Weights of a small GPT-style language model, trained from scratch on English Wikipedia: 5 heads of 32, vocabulary 4058.
Each number is 128 + 24 x the weight over its row's rms, rounded and kept within 0 to 255. Layers, rows and columns count from 0. Numbers have three digits each. The size before them is the row's rms in percent of the matrix's.

# layer 7 attention key, 160x160, rms 0.0561, rows 140-159, columns 0-159
084:082112162128127146088130118118190113162128136123111099145117117133107149118112179078141079108110140126090104128169158128127187135149143109129157167123114140111144144155105146111125076134120132123109145090144101136086125158137152106121127115136125160137135133134083141132121127122147117137137110191114108132113111085138143121161124122119115107135137144101165142148124129207140108117110174160095121147127065107097157131099148117135157112130144116170126163094160119117132144114088126
081:114153190108154171093154133113125086116138118160118121129145116115102139114143159104158117112122117114112138107138148127105140169149133123123111111161104138105097146107138138124113099136152134133132130092124104106137100132129133129120100095160139129092139124068092137135132167101080136155121141161101116119138156098153179133146118146141121137108155134065160113163108099184083117157119165199138142153123113131089178131128166088113141094161101125118148150123114132123097151097124121
072:108144146151153161123113116118130106144142128114142100116101073128118148151153136119160155192153145072098127161168111081114124114127121112124108133165124091152160127110126130168148131150200149118072132117125122104092096116110137128180153077134111153109108168125104102126144113144147149144144112113106161134105141076120148145145169149121158107113139126145129138149110123105093178122161133106106133078130107110157104165147096144123139073148115147128129146117125122120133150121109110
074:126142124164125138148140160125111136099107116145131136138141148145117143135138128107101124072183112142121105071122131119121146140102127151145116169168084133117132175138167107131112102128075089142180129093156138164145129085103116147130101142140135108102151115114128148102100101115104158129109161115102122115156165129105094100127090109106114129131109133171127111164099090123147102141113112148136080127103148159111173126147137141124181194129125136129181128143134152143152165092144118
086:091131167136142125105102127094137096130149164163123122124128082076098090092129131126152139117080138131131114112143109125126178123179098106135169127141149133128152121122079181114110129133134152122062164135164146103117099151133152129131118165135126151109122114147126111138124150162132109167121124113165093140086099140134160131126176138134117122079131128113141126146154125148125109086163193121119184128116108121123119120111147124130139100095133128123108165143104088095129165126169151
082:141185163133135139158126087120139125110189110111142137120118080109124131132150106149176124123129112155165158078114097108138135085134111114155146087149125093139127157130111140153072132100111109172149122098120154120137107105136165098143121151134130115081169116067099105133117149103123152120122121121133138129146171150100181109122110130118134156105159091113123117138145159162122110074100159183176130127087157120145102107119131149128119136131139114135103127112133092146128125113147125
088:105101114119139127122130051103175163181116153103125110103102133122125107141108151156109113138102117133141111132122104115129119105170117098090146110109142113129118116125127167118110141150131156152136139148102130150104060140144170110150159079115134165173124157119081125152116125113156114118135098125168183145120131103151178142136139114160120141127121127099091154095126146177100098120096115138120150118128099117118119132099131132175112108125181111143112116095147085159129108159120098
072:138109142131118144104120140134101099136153116138122126121122122154120174107125150135199143176126139084073150168142149144095121187148128126156140113140121157132114158144112104138124182117184124128129137162100120106136132150139120121124125121094119148136113103116154100148164140167134135140152122125090105111126130089167126120116149159128124106122105102107124085128149129106104162139161150113132166095136144089148089155149134102089097094133089133082136122137102130061100160157088122
085:100116116169126140102102166113124124139174134105087119108146140113118157132141122083152136130136122105116097106148169105124159121123147160060129155119132107127121137167124155133135087100124125133097089112151086197133136103173123161150094144093138106123128118143129115138117131168098170105128140158082098100160120126117111127126100136072127102144122100137170144125114075116113149155124114143149110157107113119112165159148138122158159157144095110137141169183099124124129143125142135
086:076086158125130140097111113115182141180122148117112108152115154134092179165130129095151101143133133126093085115151114094125176164129117118106169135114145099163122134151090152124119109145134115104103114099128146127099129123126150129170156091138128165115123126141105093114133089147155133168139093164129123149119110084147134116136112149094131119135130100109122140153107130168133130122128117123096134112109117114135080130111145184150138115126139111168094133060172132146155149146074141
076:097180174087143155120141099099136132146116143148107123127121125091116105160121085111142129117112133112176123070135118116110144126120135144110115115157137138140107137040117160099106099112119157109128053105128132095155122138144149143146145108154141132069153118080069117156108137065119146144117116135139127149129136130107191120145124155156120158133143139113111108136123130173119127097136129166163141132098114121098150118138140147102127106166115108117114158120143103108135114115140143
073:162170122129155142168158127109083139097131114120133146122141114132122110132125098171104121096164145127174166111084134109118104096119129174131092140164090148114142119117151118151101138121119129159156107135129138137118127136119133145112097125127150069101151157108128160123103151084091141093107128086129158132168188173090154130131126109162119155123137126133135097092113122126118130140109126182168103149121150151117164119136132104127121111134116110103145140194088124149111118085173110
082:123091067114123104123102095114149144163164170108137143102106122124155121125142144156116156135084130122147122116144107130143131129163140123068157143101141102141112097142095188116114147124180150160101129161122129159172119122188133136114150101096137155201131151145122144151128152140155115111127114115130141124127092113128148117157131111107123096161113106145100145064131165112123124119122106098113167133116123114164110137100113124150104127148151102102087152150136081135099120163125115
077:139155162117132139123135095131129087117143145133172125127089078145141127110148163122169159140143133158106127160131102147119143133138111086201206140140102127106178144134116087141131148107158102142116185128132161084116131107096133109110133148153117153130133126112134146142153121132152086171126125114143111115100129090152156136112162116139139125110129132131097126179128184160132135102120172135126154109117117110144106104098139113097133114100142137154075137090116118115091154109101120
074:112098123167110077145112125156128166138122115100130102142114159157131135140133116113114103131128137133101131149129140144129151105128131132175205170096117109143149110175127121128131129110101113110161147121112122168108152118126111116122131160098121152155109132168131132097146088202146101136126123165144123137128135124142061121114136081093133132134095101133107142118132168148150101125137110116086102137108121140158089105108127164154115192076168141164142086108164123148149127137112130
069:098129127127130132105108132129177145147135118120105113142108148147126143155150155078166110152135170120104099118140135121129176108119123100140128156103142099162142137137105151104117105151183146094120135113117124115128133111132106099148166100133116170149097125116097104112127070173162142162131092168157097126109111087115119146123105173085140139160133118112130152173091134148129120126144126116090134109141083117152099138134140155149138132143147135157087146064192128105148126138081110
068:103135132129112158122133125134121156147091110128106103130144170149107126161133125074173125103113137129116095103110095069104147144120120124110158129094115093162116156137147168147119087148067077104173105147108115179139100107131147112141096141131149135126142122132107127110132119167109116142138113180151110137142131115132139112106077162109132156101133111085135137128115100194124120127117121163116112173133105141146153117094143138179138159098136138181177113106135112143143134137112114
072:124159100105132104144119129143080169118143140141142137077132138114164084108141121130139158080129112137186143115088100140123120069154119121119161173156107153085153136128141144117123112111125122160150158141128124107170122091153125126110133168106122124155132096130129145168138170117104105107100146093119140095110131165140118112115130112157131097112089149167119134103152171102118100142096133131151157144129126115091180109136126112094127194129138136111137163149068111135115137120158121
068:152151125111127135136144138123071125092145137130154125132145109144118123124124128145112122085171172142106166130095158153128120138141136130165087148169073119085131153101142079137119127139137127151155149118163136102159111136100113105080107128146128085124128125117147172152109159108101131114103130084099132085151174134100152149121124107153108107114150087124147082144094128145116121140098149166163128115130129133133153134146131108093141117144126127061139140169095164091103140096125077
078:138146136057135128113140147139114104086172137142152151181120102129137140108163173175150123131133122134136176161116147174128102157124133108122159092125119170102114122103114119130112137103154121158136124127117105089120134136107124135110149140152107104131146127111117124151132185052093170116141135111129104110128144125177139137158124130163112125120165145110130127121149124073121157133110124133167146136121142111155093129122146104089090097167104138105091084148089127121118119134080159
# layer 7 attention query, 160x160, rms 0.0557, rows 141-159, columns 0-159
086:152147100090130114121151191093086123145132135133138125102149076170142154171127180118143113108145154102130182099089137177156138163109113109151158132135073092156077123093126095164121134124129175105131113125142121153155107126141114165101141129139122098131149139124141135125153118124136124089131132145089118114122141103094102159159108133106115097141151138089132086138117169121156152108092120109131146145087123139111122168121140097122153112139098157110101113135133137116146106094126166
074:130106159076121147141117123140136086121128106165155095111153119117164102120122158126158176116138101091133123183126115102084145113127134139133170153143168092151125107144151072148161175144150137129090129163110112108095128117101168128107092151099149091153099079086117117120153151153126151145118111130128122104142110132156176135133135141120143140099106134129133092132126127134129144181131171130094135132154178122115103091142120103105118101151114099130133149088150161119140106150139168
075:139079126147105118124115129135144127143110104116070136138157148097152090131113113109099058118162101117092112093103139193122083135103138125101099140117152150089120132121140155110136117139121143135110146143130146115136172126170160092098166137099144170169123195105127131138134121140137128099170113152080154158138152129143126168131120057136129142119156117120132152136129154114143118185113098107136117112086122125118129154124142163088136143096104120134128133138124127111168106137116131
080:166168117144139128128118159082127108072154158120155132091113093132160129143099157138108177148127130172162151136126089155155170145117096122166104144132098057163128124156125095153139138148110140126112114094151131147131107112108143139115108154137118110081156068129164128142108125142163147169084137124134062116129124130136151107169145157101107136145112147143135125167135154107160118089150148097141129110138121157161111146105103104107139128146145120126101131107110133123121110089131142
088:159139132132154109096126141106106129117129148122153143135157170063105152124119134070119108136122107182129138066134125122124153151116112106124140162139121072127165150158127150130099131123155136169120138117101121102115108148111132113117097171132188144089123100105099088096084142132150142131138141135113083103129140153094154151130103116146144121121181164068123159129146125144120129112120120136121134139148129155137104108118115148117122148195147122153082112102131123136079095121097147
085:173161113097141095155154128140119124107136135132157173159113102137124173146118117171129158171153114152174149129105095108129131118114135112173111077120113115155140120149152105145110140126139092162157142118128109132094096099099121197156123130135089113115136112180111155113103094118114146125123151133150127145171136109110115079134114144123122087168102138115115139141117120111106141071122147138123109135127101134157101113097070117202120118148144132155123109109141154125092135124106146
070:092104136111129144147129140138166114147139133152100102123120101180081107114141138069173155121111184075112134167172141135105156101174109139144146100143099128142116139119102092129110141111130158096111104118125094135148092130146111104129123123119147111170134160111154102143146146124106129173125100109103125096085138133128126147105142135180136145095127121136146075115128098162124107170115168136125147109168163127121142106149140054097139129147128130087138158131128110160124134135141120
085:122124110121069145130112158120149099132156104089105094111134112153132133128133163105108122133134138108098108121147148161123158156093179139119112164144115145106094122153120081130145135137132150119100124109165116164158154128165167120098132112154131139151167143135119095162157118144146148126170128192091133109122104096109136162205087095094124125123128123125169099137119130115158129124118116155114136113079126096104136156118145128095172139131086126135109152109139143103179092117113144
094:144108099126127115125128141109172098125172137123166138157115130143127143170119134124134159179138104120117111149115117099115116157106093109158157079099133082163120089165130120117164149133124147123095150120154128141122125102129149144165132121124126148127129123148129140165151108156174125151145129143124094159137112098109127110173118147077098122150107111104132107157103133100131130128121135117088161144118108127171061106098076126183103122162148096154093095112178150099148132137086136
076:162180126117116107117134169086076104143129136118156151095129135097141162153128160135114115154149113148172146093117101091118162167090119105136125090130165108161126121137149147123153139157098129127144125087147181079157142105126126158164134148131131136100172101126118133113108121115149151140098158135119079126130104134091091134148111154119126105166122152104105138174124156112136160119145094117101133142109143136109082158133117104129136134193103112115090119104141144124104117120115179
075:129144162122126123105152100151108142147084111115111095126158134099131122090147137121095087102135149144154131116156147121157118095133167153095147164159172159078116171094129141096128141130142104129144123125088127102127153161098106102120158133115143120129118113078077098114085135093102119113122127121096134149151168164097146145113132098157183128097158154103123164144143124131123143148134109149142119118117152118085155157184171108074124140162109117108122148119090122138107115153134137
081:161141125092115129131132110111136095111166121130134149137119114132099175116138135151115214127140149152143106115149103102130161122132139150160108115154110141136158139153126083150118140132131096172156134087137082133121101088104112141167104130147061099145144102140121118128085139101096149174145151130127111114139115143104136088155108178144143119170089148149144106126095109088102130107123158177140111127120134124166106121118105122181108107171105099127129110108161154132106140144129132
076:146086104120170141102132110094134122127130138157142129115171096121155097131113128114146153121112130120146136124079113168128102122163068077187122138130114094172148138109129103131093141118153171169130144145116069077126113139087140120071092166122147111143095093100147130125121151168136141137123113089134112103119139150144158121124145131147127154117150131111119096133140136116121090147114165129146173147190139139148105071114142139122100120125164127113131144113132112122108118101097113
077:102066104195151107132105076156191153117131126118115148191125160146124132126110084099101139184129122118100089154116151113131097118131136111141111084111121144110128128131123159096103109132106133147109149140127106167102146143133120104115120109086139148145124139154127115160143129115144123139152099147131156174116125122140119098071137148118129115158111103133110125136154076134125070130133159122123147114138125112140156069134114176128094161094167117147158109143130120096126139131127118
073:115081126120146128099115141108137086133153116151166114118139132114132141158116114090145170156170094101107120165115120122100116163075126103173164102117132117152133100138153114155144125159116119104136132122167135142129142098112157160137098134119141125142148127135139166147123118159156131128160138196131114158148119096153110102144131194097079157140092113105111102140097100113111118120114106116087140158124154078161136134118104136132096090131134108138129099109192155079139120120126143
069:131139135144115081110135134135146135127116108111118117142163153164132150183121140118137135164150103131135103135098147125108112180120156096096126093137096114144122109126099145142164089143100159131090146156137137160085113110127131142118154123126118123117159181155122135151110113106153101104184126188102148197092141082117091140139091127089106098141156125088146151163116106136123129118131115104117133140099113126115146101070114144146160125121155131164099121109130113146176108128099159
078:179133125116106123177132083104074125087138129140104156128154130132131118121119071121120119111140126132134154059083120141133137144139131112156074160122096190116164159115132101128109117097110141175159125105138118111123109095160169143135104140125087122125143134135154141141115147112123125128146125098129172092139124157133100077142105135146112104133132132153116134155160151116147113110099116152163119119111151121102144105105127154096162149114104140164169146137063152112097121085123122
069:100085121097126118110160121125103119148102134137075093124163116108152124107150135104111104091124162118112147094121134174179145093156114122126146186137145142109110151103144120122126142129173123110168114114116075076148137163137119116106150119109153153163101122074112110116106165128105108128111108122097132128109161132136124151095131101180135125115154138126103143122159131138119111168118130136199129134105129125134158141157149135068122116135086143093148142123106071107124110142155146
078:098181133087142140113131164116106148159169144111145124123143129138111109116149148158154094064088175106119190117132141143137149092168103119154149158110076120152153146106104118142050125125140124111152117135103106131135099170106113098132103144162149096126133094109122113099135134126094181123115150088141110084110150149111104149138121116145118144110144133108138133082138111136134159149091103122129120179144135144108098122132156113134124145169113110106147124169126096129139153116126129
# layer 7 attention value, 160x160, rms 0.0368, rows 128, columns 0-159
079:118106124126178126107128138156166126160120122154129123116102155120132152151129121091086153103122177141117123129149154136132107133147113116133126146154107149137099128097184141166109156196178140095087130135144131116133139103164137124124158119096145148153126086123085169159105107144114069143126161152117137100105095130056101126121171132129106147148137108124142126062077124154107103107120134134140137101124124131080126142132099120099148133133132163109107153127115165110145118157142136
# layer 7 attention output (transposed), 160x160, rms 0.038, rows 128, columns 0-159
073:072157104145074135170127085120090155116108104108091150119125136136102091167112145079156085141153125153148100101101102158109102140115109115130156137163148135114113154116131137110140123096127103100173089113110131156134106171118144075127123124164107110112109123143163091093118138097134136097145104146128151118125143144145127138152091089145121124144172156115139109146208153162132136094139097144119125145144153139133104128150124152110138156151162127136155166135147107097101136132115132